Weights of a small GPT-style language model, trained from scratch on English Wikipedia: rotary positions.
Each number is 128 + 32 x the weight over its row's rms, rounded and kept within 0 to 255. Layers, rows and columns count from 0. Numbers have three digits each. The size before them is the row's rms in percent of the matrix's.

# down: layer 2 MLP down (transposed), 3584x448, rms 0.136, rows 3406-3415, columns 0-223
# gate: layer 2 MLP gate, 3584x448, rms 0.138, rows 3407-3416, columns 0-223
# up: layer 2 MLP up, 3584x448, rms 0.136, rows 3407-3415, columns 0-223
down3406 097:134140129088199102074206101123150176140118123255148153076140122175120110070123124146132079096136114103156174079159117169049146140107097104147152130133130119022165050135119147158131105100085078134125144161105153137135099159168206166146190156164085117131144130119082159127129111123115134102107101154111131111137099140068118129119100123078106132174132101115137115156125171199103164150088147124135146132099105091096164160165147115164120187142130125130151154123107163172101133085141104166141156146115164118155133202125159121116192170120165074158107129132137152161162123094099168115121149154147175125157150152094127164093116178149145073106128105155195181107112071120166141065029
gate3407 099:134073139130085124194073133142156122116107167184093173168121089129142113099113149087136151142121073165130103138140111143148159131151148174098028084124118079122095142148047074092152176141082130076119133121124084114181101165160108115178180160163118100142069141095206119159116130126101154118120100110149155127082109100092166073143102143152092145103196189112127078141102123112153116141086164148206166097155174113175168095138074108118155152158151139161083145152136170160099132195128087119137122136161189135160171164123113116095206161106142116187156170143117108158123139104123114150104122138118139075114179128110118102103135134110182143101154096194123146152119087090142095105100
up3407 099:132129114089124105139158143164141192153100116144112116075203085142093120124146204130084164194113159138157111144166145108147144195128071142182180129098138096089106113222123188131082158098124144130104144061095072102141131037079149131091108112135077087102143155114144138095137158142131154121181123216130140143118162142190076127175151152090120064128148135117221128164136075110142105156149089102154090137154118128105107116116154076132138136125103121110213132039139127154134181094183199127066144126154100110121114098171120160130082212124149141123101123164078188142120181125109078144140117127120121137143155123143157146105129086160131105085129145126133066162173119079076066129170
down3407 098:195145117156041164153123123135173113105014114117141199213146130159105153126119143111125170072157110132144152073190185120144159146112136083127133081148153119114178086167102121153081146097113112095128151151148100092163092161100124151132119115111164170123132083104170128141134144151115126119166171091219131176145135160170101104129159117124104133143169149132165104155129127139154144112166155142127135143105136143130102066147112136134106169089123144096152106175130112106145132046139155115081139185158167098145131112130163128120103189144165142109143150112131130165131189087132141151136112189112161122160092116119187094135126175139139107137168130122172095180094078094178166127096
gate3408 099:113154090117166110128131153128084151169129151087132046104141102108058137133109122098141078226123115127144161108065097136143138165112194159132137180162077167182127210136105118164143179146107165090150112107126123140200147126106132128079091155128148092111127160085143159099142127120136122193105060135140115111139104136081163141159154155071147197112116140155150145146142125103092151160168103125126092183215095115156116135124174123154094126138190148094167174137082168144161154142159100127139118151144154142113171137103185122110159127208127111123082143145188142158118152134079098117136148174161105175145139105187112105146098175065121088121116122186092160149110099168143135195119
up3408 096:098185116118099117156153166143103130090102107136143112112135192064105120130121129130148167183188144148100167124136160168125101130115207139156138161111169125165135082188123050103239146110115117150131107147141118121093133136147111135166144084176153144186126112144065075136083156108119174125111118229151113087096146084116102154149122113114126149180150164162194107112133162127163082122124140165124102143133121091131138144163173123077136110106140150127149126139156151147124113158158089123073101097122081123106144085123084116070093126184113137105144139174135176088125118128160141178090124147155066165107150093107134082102128093155080095129104129134114088115140074102126096155129
down3408 101:075114138166140095148106164139151112132154155136075159072122133114140112118143071120151128141131111158098151108116102141080146125170184156141143139088126104145145111128181102154107125198105121105124182168138098091160170165079098122118128032191141159152119142143113090119093119033114117135158195139101118143108101116122070123153192150174217165138162165088102098102124098082176137103129160114130173111112128127162128131077098109119127117097143107167182153149142097145134098106119107145057133143115115144173182104167129127090167162146141156077151149122114103089096098129158138127144119131230092139101092162134118162130147151128155147096078107130132078155145124092142141168172
gate3409 098:117144122172146141161076116100097154079128152127144156061156131128099137159097096036166127183135057114139143140142149156161115143133102117127130157148108162082172065136190118170144089163113085131191111115116094133123138085119147137138115066147028126126082087163071135127150187135113154130223097065125131142049132158168139187125154160165112135139101167128136141067151102150143147189200068134183175096140132143185148097154118160134110191114148110205095111111174126087104095083130100125105077117100131139128189125125100084144168104161156083121120150167149123126059147087164099151138088148141150125140084108080100142090102098125163127053166095099081123124144092062106168174092
up3409 094:078088113151098082041161173127177108139089156108085101135120136111186093149127144156072164102142153149122120117158172053159105138139089118146083118141174143189144086127127112116077124104153091117080149115147127189081148163116174137100162181098112140123156113089115151113108066097118123078076152183106159123168143043135122095120177156171177117107117098138120154178186143088196109138134135126114099130151138095109107143157111126101184102091099148145156144166149166053101095125118140119155119082091132170112159157138102178142052108141100090070109114088167190108105096108050139061172093163177095095173139150112182141082094115088064090172185132147169089146131108159166037088118
down3409 096:134154145139160118168127139157109134121134166139150128133162119078050143117169109119128104195161088108126164156184086084086140171206217147110098196144177139163101137145133201151119107167131183106115169090129133111083107121173128154072086128141149129147121109075173135089150071090107111138085140124145167138143171098164144097134108100175112158166106132126155117135145133081123146102138165128079153187101141123131101077121079135151140104114172132135139125138112133141174112130083091158117152126138129138172080150137061141115125145103152162139089087065151100122186085147126163136136182132126134136130158108077127128160107175103064174132125112113145187100148173178159136056183
gate3410 094:145082087127122170154144131134086127130126208097145209062059143108150174192117191098114067155109151109147064107133127108097109164117164193143126136128127151154151084072122124153146090189169109135194143114104040147045107180071118156139154123084177072168156126125176108087082148105153138147155136102144161132138090077117171082104041161139115150107119163140146113150131154139133095105071147119141142124142175175075112167175114140163120137191085167145127143100151128120138115126144094183063166105173124144127166144115192168131146096074153155165080131137097094156125069080108120095130162129103143133166171087114117138102085177149076149116130124110169148152104049084138165103110
up3410 094:106100135147098138147127161126136136117095115199133143228081067090191075100121145117118126133142151147133160129108049137110125160130110091138179116146125105138095164129071137047093037166128106114154170127130189174144202092098091113163133152138172116102099110125096116105110129115118130189136122080128194085121115116154114110110138060147191144178204084150101145133088128140161125071115116095117165085154164120169109162133101144136147174115095087098167111138135135129149139098136189120141131120080141126085113082136074088135129069109172094168085088138150063068125127186142211151146133146151179137180053131099114206164144110139166120119136166135124124201101124137134136155183
down3410 094:077116148166141104160132150141191060114120100117133114183113113158104157077160106141116125125148116127102184162108080118106120153103104170164184146138180121135105126132118087109124140128107112157090129163153109180146106087157092097106090104150096154148087131113091123154106133135142091118168136168171106112118186062107096146110142076089054120159176079105165093130136156116156146139093131114101113112160131070165156146129197122100132107093176141110069140107114043125071096134115094146149081112087129088112091097150099187166099171161121103149124118169097125099136133136211125125104156114163182072141105202130097140144078063126144138162149158184102055145150104140142135164178
gate3411 102:098104200110105142100102084105111122103149154092113187127067116099159110110159143116133129123195183162085098166120123119143080204117115223106122141057103117073146147133147158167083097134141146130081143100093139169142041124174152155155116125133179147117113170086093135113119184119119152096101155157117179196150083152156154155062178140092132112135179120104175148113124179158119213075091060120117115131109125176145142109135098142143194144139062120160121140071100121165087184158151161115113140161104166103156133067152108174156112124154137119088119106091092124158139074165143087124115105118104134136154148142161111210144157120145124128148100150148132129117128163136123090202181
up3411 098:125088109119122143078125129125123152125177164202129133161194112168080180118167127157105144072176089134154157135104099138090091117148178147130108052114136186068138055096194139135051132157047130138135091146112153158119067108141130161133166088189142154132161101084171124131156138162094127164121092047127142097113133107135114120073158111139172060118130119122129147131105135151106099106099090113069176165048147127155108088115143103152143129117100085102136157144141106123120119132150167208127133075117133145158156112143133086118176119137108091177203100097066120144098116052109110091110119089096070145169100130129195191100121074167143161058145116165111107151083167162169077117112
down3411 096:157068118125074143079135137142059141134142144172129055081154108132092122119073121163158176091141177123143096190093083098125122142136127079134140103141079176156129160107158169105112112128123151109119167155156191113124079139150121133094153146162109118174094099107164120104151093158143102128126076115108186106108174129138070094080137134087117161099110152069104097108123140101138150133140135132126132145102130055170142132163148084060160163099106136095141145104169109105133121126161157102211197141120139204072160166134148159126118139080132159120090079143175105085101109137071115161125169157156092067120162140035178057127057150110137103144146167130173182150188141076106112127136
gate3412 104:171063108157142096105117143153126119113151155190148126131109107179130073173165138098095106120104123164121142118204125114096145115148179107119171097065131141154109157127144144164159174124107105052179133131142136099166097144176130125126156106120212093162130081105156141132088131117157144083052157163169143109178114223087105051130143116117048177124146152144149179159144195129145081127134174176119122156050133140190130103198131131118197126119185150104097145140182126183192160096176141109157133146124161097125097120152106116112157116134158117145144179108125123123159187115178165136099135187164129047114111168178165196135119136124123170093145074130138156071087078124188108105159
up3412 100:129103068105066156105122096097133148120083147107159092077142174123180143103148140177146111134128137073149137107105117132212134154151128158121161058130104109106122068116098120122124118110119123136171068154165135105085076124128129118198111118134049123158135100144145088141124113140113162114111152105084146086128161133145172157111181134134163083153134159108139123156186142033098198141153132094117203119089122156114087107136153116102110117130139153131168146118127134065203181110116192118138121131213129100136197156115158200143150166108141090113124117092110068080138087060145162153133094179108139090120142097107117104158141143203143137106112134136146135139120128161083139191125
down3412 101:117159089117081142139114096139109138124118150142137137144094145165155124159138171144142171149132099127143157124110102136152115084107115148110153137131104132077118102083034078124129128148129118134095112104142154092125168087051168120188168103148124146112129085168086075156179141090136094154150141163096144080116100098129111202146098102143081094158140113134162085115156145114101132126187106150143152156099134066119080099137200061109064087141094117120162151119082143147095078120110151102137136086148185155183210083106125151133138128163054187079175133216106127121120133111117164163148096097142132163123116095128102101111161092123071166143151128143064144109111139147108135083077
gate3413 094:110117111131074152127105137130096148145134136098142178116102116076184147105103109079098098114139130091108112117101162117120147079172166162143182117160087130134085162069097107092123148164154059187129161153128123133075180097120149181078101085157139088112157095147130083124090058118093134115138068144139136150117133134147094146155145140158170113169107102023151103135120145141113121149155115160126088187120092091161149074154158183157109153081106171111095098092180105162183176083061116127180167150119137096131160095120151154126114115129122127122125106106098113167134109171108124117105139133149106176100132196092124119179130173119115125146094111076093196088171078141091136137137
up3413 094:180139185125130157169220126134181096133098129135132189116171141094134119139116164127145093160154150164153154152149156123105144063100105149096122136110173073169200142151107068176173063107145134183121119126125107200129157168131181072140105140105138149084148150100138171143102099118093102146160178156118138136096078165097135093146150115089097131055162012170150093134122139114134203080146112074155121157130141087122140124121115085114140089149124094092093110148089119063093134079125144099170084123088113139090084175122111094141089185153094096173119149197131163134140142165149178100142112100156123067134082123177096090144195121102093172165125129151143135117109203155174117101158
down3413 096:104095155137138127155167121083189108162101182107199147129163106149143140125165171072152111161152114141141142154148145184149171108124128114194156078108093117110121107080083138102144164116104190098173167083135066130111112080148142171162141066086156130105121105113120074111146166088111135122045131072171155134175074135141117123147174169126063169060127153147154140166144104120112167107105152093134089059128091141093158100118065121135126130162154121110112165157076137095164096157142146118113075113132071165154177141123122098138125141178122149202101150136069134115162126071126110118137060111121119084104127143107079168084140124096099105111145149144104099154119082125091112133109
gate3414 096:110080181094119154110110139125201141142151132165131160134105120102161111080198169142134101123121129090160124183123108134150166147138072162119141133154157140180073077090161138135150121124124114090104126165106112147142193138138114132125119157180099058095145120157172158158141139099092156127079214162125209175135105079064153135116116077171098168120139154123188141113126136125129146103133095186124130079153130093148126191142172115082089143110080138157147119195157111128166144108147119148135161070078107151094111112159133094102128150144121094098196111159111182109149153117137100125111121085115089121141080150174111169123169101172136177138156079168121158129092176139069104147119
up3414 096:077027075133050172126188119103161133077102114150150142062166146127129112123120079100152136124176095143126176135146081118104095113173155142111106126150099126093134122131121117105064182138113063137137133080098154174137089124173152120111150061066121171146143191157104215079138096133094085042099116063167101142151112084117087138077120072119123140125128150155159154116135121108170136139105127172154179096077184112165208064119075139174147101095111128133093118084111127099126129115121138098167141104132144146164173068141103097131147129083080153183104105109105162147177164171114199108151142121156128099119147111104210156051099128142127104132108129069150073175142132067066170123083
down3414 096:159085104114141138113205141107148056087103127145137151144095160147146135102143173163153144084058093136128138156100101080101119158116066134141147140173145173139143121101116204077145107164055085084152121130150103199104048078148122092070094136122132091074123088107097149077071126158062168136101127080091129111120098167159106152143073113133108213088151162125145119114091196124065142082173157114103172179124157143195177127068127147172165092118145128134112135161125093064163134171079158134116150203116154046139152147196086104090117127131135112156095128111133106136137129152113143119095144097104106135169198138112126173085108042147143175118112178151104043153082094184101158166164
gate3415 102:097102151154063175078140145111124091190162102101108086113155229116111102104181112143186100079163075138157139178067163162031165106156115135071135145120112148191164123170085131128149155095120127138119152106165130125115181064122118168088095157125141145098148132107067091135127141108110120140178152145105123107132101137125133137126235048135145107123121145131110105176132125134121113123140103071123148104188185167206149129121066173128125157133123146064133151101202112117148116127119137114113175079128088150121114153125154063076130140152069130156163132160132153130163117075105086110142131159142163179095108105173119149127114090137103165132180153152173124135103135139115125110154
up3415 102:094118179139187120163158139129101128091143136145138102133110142096092108092130126117141133139154088088121114150068099154122147109136117117172173163186090158184138174182126151089158097086148165174168118062108082154201129135172120142133136127153106147135133133146097143157081156136148150143169038124178126120133156130072159107071168080226103092132127120132144126121166077090145108157126115157132088093079176163128206156095115110101055172116111108121175146160156149121128122119122099157096172146135078131101117122075181125087162099088167164134138093127097151161171119174097114115160112193172119106099073110154096139112167160112152146157166098121162214172153107105078101096108
down3415 102:124149123149145144108103184107134106142158097195160087144182099107116099196096106146146118128120104133175162078127150130116093111136111151146170157157048106120101108136153137087079107112214074121131156133106106083142141133129147159123129137139152061071096139141130143133128125139133081119110160104146124121154147098137136165137125145105105139068171145149151125090129100112114110138122159092120103073128118098112141031083150130103077126125096133140133116129165118144151064148139161174109138145141156125159142172170195121124091102118173076101147168137183082100144128105152156144209151124168136139122107105115104148123128150000142101089119119108119198127134123121077090140119
gate3416 100:116090146175169130106084122078140116144074107073115143102140154123119140111156139107135141170167156154118086129117098190066125099166080154185065179167101109129144141141115146189137104089125138151114144186145142100176158094091096144009131087137082062145185147162152144091167071157094100149088171134096227116098076117131113123122115045071194137119170155130117104169112085142131188141154111081206105172124128135091107115121075075120110134122117114090118110114124190136112130059208139169123129155144141086136147158128128112133144137118155121089094070129122125099162077083061143098193172192116150131076111125173119138141192177114151153171082142119137130126102126129149106122105